config = dict(
    num_hidden_layers=13,
    hidden_size=384,
    num_attention_heads=6,
    num_key_value_heads=2,
    head_dim=64,
    intermediate_size=1280,
    vocab_size=8192,
    hidden_act='swiglu',
    norm='rmsnorm',
    norm_place='pre',
    norm_eps=1e-06,
    positions='rope',
    rope_theta=10000.0,
    rope_fraction=1.0,
    qk_norm=False,
    attn_scale=0.125,
    bias='none',
    tie_word_embeddings=False,
    parallel_block=False,
    init='uniform',
    init_std_qkv=0.0385,
    init_std_o=0.0,
    init_std_up=0.0385,
    init_std_down=0.0,
    optimizer='soap_variant',
    learning_rate=0.00352,
    lr_mult_qkv=0.7,
    lr_mult_o=1.3,
    beta1=0.95,
    beta2=0.98,
    lr_head=0.00613,
    max_grad_norm=2.0,
    warmup_steps=200,
    schedule='cos',
    final_lr_fraction=0.03,
    batch_tokens=131072,
    max_seq_len=2048,
    doc_mask=False,
    train_tokens=476700000,
    max_steps=3637,
    dataset='wikipedia_en',
)
Each number is 128 + 24 x the weight over the matrix's rms, rounded and kept within 0 to 255. Layers, rows and columns count from 0.

# layer 9 MLP gate, 1280x384, rms 0.0777, rows 704-714, columns 192-287
[[146 137 104  95 111 140 108 165 145 139 129 126 152 102 122 115  54 104 104 117  87 108 126 148  94 108 116 178  84 131 135 153 140 139  96 116 110 124  97 101 114 134 114 121 174 176 139 108 122 152 131 108 121 157 107 110 143 147 111  94 114 145 115 116  84 133 131 169 108 127 134 107  99 145 103 136 107 109 106 112 134 112 126 127 114 136 139 175 123 140 119 126 126 120  69 160]
 [173 122  97 114 135 128 111 167 112 121  99 176  96 136 102 158 126 168 143 132 162 143 160 123 128 123 128 116  94 150 121 119 147 136 156 176 145 126 118 111 171 109  95 156 107 154 110 120 128 178 136 125 128 129 119 115 133 105 109 103 143 168 143 128 155 138 136 104 102 152 100  94 145 135 155 113  97 106 175  80 140 138 135 151 135 158 135 180 136 122 140 131 132 138 132 113]
 [166 123 118 108 106 161 145 111 124 114 159 114 142 117 137 122 116 152 153 104 131  55 103  89 139 133 143 132 106 142 127 107 122 156 116 139 116 137 127 145 162 160 156 120 127 109 117  73 125 138 166 154 167  99 154 162 130 139 136 129 167 139 130  84 138 117 145  91 122 120 134 145 142  97 136 147 128 128  74 136 127  83 136 103 125 136 169  82 142 103 144 126 120 145 127 114]
 [142  81 125 188 152 121 121 110 114  82 100 153 144 148 174 152  76 113 129  80 114 105 158  92  73 126 158 100 115 160  94 184 141 102 134 137 131 150 103 131 171  66 110  68 132  74 178 129 128 148 142 111 136 133 119 145 116 174 179 124 132 132 130 123 117 102 119 115 138 133 132 144 110 143 121 159 106 181 117 145 154 138 127 122 143  69 126 138 115 122 133  62 163 138 119 153]
 [104 124 127 162 132 125 113 161 138 149 118 154 138  93 101  91  94 153 135 101 133 154  98 144 108 168 139 148 171 115 131 121 125  98 144 160  96 148 154 129 121 135 136 141 148 110 140 102 123 147 110 117 126 131  69  99 120 149 144 156 185 124 148 110 122 164 126 132 156 157 128 180  57 143 139 168 135 138 101 111 149 148 161  85 147 114 164 125 150 127 102  88 151 105 138 156]
 [119 106 101 136  74 123 107 119 138 151 164 143 157 124 143 137 117 116 157 140 124 155 150 146 109 102 116 136 132 128 143 149 142 102 166 130  98 148 135 149  90 149 150 143 106 108  94 133 138 154 123 120 130  92 168 144 162  76 108 103 155 124 132 160  42 121 137 155  90  99 166 153  97 115 132 109 123 122 104 115 160 114 168 116 165 115 127 166 126 121 134 130 130  98 111 154]
 [122 153  75 131 152 103  98 126 165 138  83 155 137 117 120 140 137 161 134 114 105 147 136 150 103 107 142 153  88 178 157 136 130 139 113  98 175 117 127 123 178 140 158 121 153 131 135 116 146  90 153 106 166 120 146 178 127  92 125 108 124 139 126 105  99 117 117 122 117 145 144 155 147 127 112 163 121 159 160 155 188 208 157 162 126 134 149 114 151 137 119 115  98 164 178 130]
 [125 151 138 133 113 112 110 173 149 128 103 144 106 114 133 163 113  92 135 107 115 101 124  84 133 158 146 124 150 159  98 130 103 189 124 126 116 173 110 139 153 124  89 139  87 140 126 134 141  96 134 140 166 140 132 116 124 130 124  90 110 108 132 158 143 143  95 166 139  98 117 145 120  83 130  84 153 113  94  90  82 156 127 140 155 121 112 137 139 153  99 151  93 119 169 128]
 [116 113 105 166 165 140  83 134 164  55 117  81  93 163 171  96 145  97  84 170  81 167  94 100 125 113 144 154 126 119 143 117 139 160 113 161 139 134 112 110 157 175 124 130 130 155 140 192 119 112 160  90 128 141 116  93 139 109  91 133 194 129 143 131 115 121 117 117  71  98 141 128 150 121 145  96  98 105 154 114 123  75 142 126 117 128 181  96 137  83 103 145  96 130 132 101]
 [185 110 127 193 144 172 121 143 130 163 153 191 115 153 105 105 107 186 188 111 126 136  78 117 143 133 122 147 113 176 162 127 163 117 127 125  96 148 115 127 121 118 142 122  97 135 135 126 142 149 121 115  94 131 125 154  94  93 125 159 136 157 165 171 164 136 135 111 100 105 130 157 107  83 167 137 109 128 140  99 114 156 122 151 125 140 117 188 136 106 177  89 148 117 133 140]
 [130  82 117 129 133 150 164 102 158 161 125 106 140 131 140 149 136 118 108 109 109 111  91 120 109  95 143 163 136 142 137 154 138 127 126 123 125 142 149 129  90 116 156 102 190 160 181 144 117 147  97 182 121 141 100 139 140 136  80 146 101  91 129 125  89 140 144 113 115 135 102 100 129 113 142 172 101 119 146 108 107 132  81 143 109 174 154 111 137 122 151 165 137 143 162 155]]
# layer 9 MLP up, 1280x384, rms 0.0802, rows 704-714, columns 192-287
[[159  79 181 136 115 124 142  97  98  88 149  93  96 109 157 112  92 118 167 103 157  84 147 113 108 117 134  91  77 123 116 122 120 143 107 150  64 126 110 129 141 146 104 128  86 163 128 136  96 161 122 149 164 147 123 124 118 135 137 131 143 146 129 120 148  97  92 140 124 155 135  83 146 123 138 170 109 124  93 137 127 135 140  99  92  69 162 115 119 147  95 142 124 150 167 140]
 [151 120 111 134 135 140 143 134 104 160 135 137 124 177 123 107 160 176 167 179 110 154 118 141 137 132 123 130 141 126  99 122 116 134 111 180  96 100 115 133  97 147 103 141 132 159 152  92 159 125 133 125 129 111  81 135 139 183 150  99 110 101 123 138 144  82 144 111 145 104 160 130 124 142 152  76 135 172  77 123 132 160  85 103 131 136 142 104 192 116 122 132 106 160 156 118]
 [140 133 110 143 109 130 133 115 111 125  92 103  86 173 125  98 156 149 178 102 138 133 107 127 102 157 131 106 103 110 122 134 112 142 178 108 116 126  81 129  96 114 127 105 128 108 175 107 128 121 118 119  86 115 101 130  89  90 134 146 142 149 142 117  40 142  97 127 109 122 137 117 127 129  97  98 125 173 125 135 133 141 148 138 168 123 121 154  83  81 134 133 137 153 132  78]
 [113 113 116 118 171 135 183  96 100 145 125 143 167 122  81 153 103 151 169 105 127 134 115 152 100 120 116  98  88 123  85 147 110 152 112 104 152 111 169 157 130 116 158 133 134 146 154 122 159 151 140 117 146  67 157  82 141 115 122 144 120 133  94 134 130 117 105 104 138  67 103 180 152 120 120 117 124 103 178 202 147 130 149 120 104 124 156 118 130 140 137 131 138 145 163 140]
 [158 123 139 109 159  99 102 135 121 108 114 118 171  97 165 123 133 153 113 120 117 124 206 151 120 164  91 152 136  62 156 118 137 137 126 104 167 113 124 131 131 113 133 129  89 120 110 141 143  96 107 121 131 123 181 152 126 141 134 133  85  84 132 179 140  63  84 105 129 115 162 138 118 114 196 134 142  56 104 126 147 128  79 171 128  92 112  99 116 179 103 152 162  98 101 108]
 [146 118 120 133  85 125 126 108 150 116 105 143 116 136 110 115 132  86 102 120 125 166 145 102 149 110 120 129 130 118  98 151 117  85 138 119 136 112 112 131 150 103 136 165 141 126 166 116 112 107 143 163 140 192  84 139  90 130 126 117 123 145 120 116 153 178 138 128 177 119  98  85  98 101 126 119 167 109 139 109 130 119 123 145  99 122 138 158 112 147 127  96 161 122 130 121]
 [114 119  97 118 101 149 122 158 131 123 112 152 140 165 145 146 161 103  98 119 172 135 117 128 126 138 139  90 103 122 137 139 141 146 113 138  95 116 123 124 130 135 102  86  98 142 149 145 118 131 115 105 141 144 160 136 120 115 157  98 127 124  83 128 142 162 122 146 160 110  93 135 107 114 143  96 135 170 106 117 131 106 156 105 117 160 128 111 106 114 105 101 161 135 137 123]
 [114 159 136 113 172 159 148 122 161 152 149 102 157 153 121 129 131 107 101 156 121 138 171 111 156 115 175 160 147 113 154  96 126 110 114 159 135 141 105 119 167 149 138 133 137 131  87 122 109 137 151  90 131 159 116  97 171 147 151 115 143 135 175 112 101 149 166 155  97 158 136 121 144 146 137 123 118 109 146 127 146 146 123 135  99 149 143 110 150  78 111 108 113  99  96 168]
 [155 109 109 148  96 143  93 117 141 139 125 180 138 128 135 142 160 159  93 118 113 150 122 130 105 136 108 152 152 168  58  80 184 103 133 130 158 113  89 133 112 150 136  93 150 151 128 125 115 168 134 140 132 164 128 160 118 116 135 153 148  76 132 108 148 136 103 131 140 115 133 153 148 163 116 121 117 103 129 122  61  72 111 122 120 104 113 127 130  91 125 110 127 134 120 113]
 [101 131 112 135 146 123 153 179 122 104 172 134 108 177 107 157 150 131 112 165  93 128  99 176 138 167 162 129 124 146 134 156 162 126 169 165  97 147 151 161 135 132  84 135 115 125 108 123  85 134  96  94 180 129 112 103 123  89  91 140  96 114 145 156 124 123 102 188 187 109 130 182 157 122 147 134  92 123 124 141 125 146 111 125 172 111  91  88 161 107 129 122 122 109 164 157]
 [132 158 106 120 206 108  80 137 114  93 117 154 113 140 126 143 129 151 154 149 144 146 143 127 111  88 116 124 126 150 133  88 128 123 157 175 108 147 106 138 101 138 107 141 151 133 128 138 130  98 139 101 142 143  92 127  71 147  78  92 121 164 131 131 153 116 120 155 151 161 136 125 125 146 181 156 120 134 116 133 126  98 147 164 123 147  78 141  82 148 122 157 117 129 107  88]]
# layer 9 MLP down (transposed), 1280x384, rms 0.0709, rows 704-714, columns 192-287
[[149 122 171 141 127 184 136 152 174 109 144 138 127 152 160 144 111 122 185 133 140 118 134 109 156 140 138 128 164 101 132 143 142 117 105  70 150 158  92 153 140 151 131 172 118 130 139 113 115 114 110 101 131 156  98 117 147 184 135  99 110 122  86 140 119 130 115 159  83 102  98 104 158 111 120  78  78 102 117 105 139 105 118 133  78  99 137 116  81 152 113 135 138 147 116 125]
 [109  93 121 119 113 140 166 137 119 119 159 100 114 118 139  99 105 117 153  89 125 145 121 116 140 142 145  90 163 135 173 153 112 107 126 137 105 107 157 154  95 107 142 136  78 133 112 148 105 139 142  84  99 134 132 135 138 104 104 104 144 111 112 156 160 129 143 133 102 100 174  92 156 113 141 141 120  95 173 178 155 147 111 106 164  94 145  94 118 103 110 119 146 106 108 123]
 [127 145 159 150 138 133 133 135 117 124  96 137 162 154 126 126 136 142 122 122  93 148 146 127 138 110  98 118 130 134 135 110 115 126 144 131  86 101  88 106 114 106 152 150 119 136 145 104 117 125 118 172  94 123 135 136 119 125 111 154 136 121 107 138 132 146 173 145 129 128 149 133 117 170 146 164 102 126 150 127 108 103 122 126 123 119 135 125 110 121 176 159 152 160 124  89]
 [138 130 130 137  89 118  99 129 118 113 141 134 165 146 107 120 151  91 156 133 126 165 109 109 113 135 111 130 158 131 146 123 154 136 111  77  87 129 146 155 122 147 152 115 132 130  99 166 104 179 155 128  97 127 207 125 131 113 115 101 157 110 120 146 134 128 139 137 163 116 137 153 169 154 164  98 116 146 139 128 112 167 128 134 117 148 141 151 101  98 133 125 137 140 125 125]
 [139 129 110 106 140 153 132 150 114 101 157 148 113 139 164 155 140 140  84 150 125 139 141 121 140 129 147 125 107  99 137 162 159 135  71 122 119 140  96 104 108 111 123 110 111 141 132 117 159  92 125  92 133 123  63 123 141 135 150  76 134 117 121 154 137 156  72 108 113 118 121  89  75 131 150 132 170 123 170 150 103 116 144 130 108 193 134 140 107 108 124 141 147 102 139 130]
 [139  84 155  97 178 123 119 145 130 118 153 113 130 113 155 149 123 192 107 141 123 119 149  92 125 156 149 154 140 122 153 109 173 128 156 121 149 115 155 166 132 141 131 118 106 144 112 162 137 107 121 136  89 154 100 110 128  78 136 157 154 121 142 146  92 107 132 133 139  70 119 117  95 117 114 123 155  95  89  98 114 108 119 147 145 121 136 136 110 168 137 113 103 100  86 109]
 [131 145 104 138 124  98 146 136 115 127 126 144 140 137 116 145 110  77 113 129 127 117 162 136 130  81  90 129 115 128  89 146 131 109 141 128 136  82 140  93 133 130 123  73  98 129  84  96 149  97 165  88 109 129 179 169 169 129 152 135 138 167 175 136 129 162 126 116  91 112 165 141 143 162 156 146 167  99 154 130 125 161 157 130 132 119 128 139 117  91 134 108 146 158 103  93]
 [158 128 139 100 110 143 131 146 129 185 139 107 126 127 102 142 127 111 130 144 104 134 143 148 137  84 144 133 114 177  88 139 154 125 157 162 115 144 139 106 172 115 139 108 107 147 128 148  85 133 132 127 176  99 145 176 121 146 133 164 158 113  83 155 141 121 112 131 132 135 125  95 135  84 125 111 143  97 151 120 117 139 125 115 123 106 131 157 164 156 106  84 128 148 139 105]
 [172 132 119 132 122  88 160  95 137 140 131 103 119 115  91 155 117 108 121 128 129 103 127 144 151 132 126 126  94  97 155 109 123 113 127 103 126 138 148 137 134 138 155  89 147  98 115 110 148 140 110 128 175 120  91 114 106 144 142 142 115 105 108 150 109  85 102 125 181 120 111 176 124 123  94 110 129 123  98  88 125 146 131 176 118 122 182 149 158 135 118 153  65 119 125 126]
 [123 119 137 123 156 142 158 132 128 137 141 120  98 190 140 134 155 106 138 121 106 162 126 108 131 166 128 142 148 136  99 127 199 142 117 101 105 134  52 127 147 165 116 129 111 145 120 106 145  99 163 170 130 117 130 123 135 123 121 123  80 105 118 138 156  78 125 138 112 114 120 106 121 132 136 143 132 131 124 135  94 138 144 141 112 125 151 124 144 151  75 105 114 119 124 123]
 [161 109 107  93  98 148 133 142 148 153 139 132 127 139 145 163 108 162 134 156  87 124 127 114 146 118 143 130 170 153 120 122  91 115 132 169 115 134 113 103 144  86 128  92 175 164  80 137 114 104 135 114 150  91 125  89 150 125 176 155 137 122  93 138 168  93 169 144 116 105 116 127 127 112 138  82 136 166 117 142 129  85 127 135 135 134  97  72 164 129 134 143 127 103 103 162]]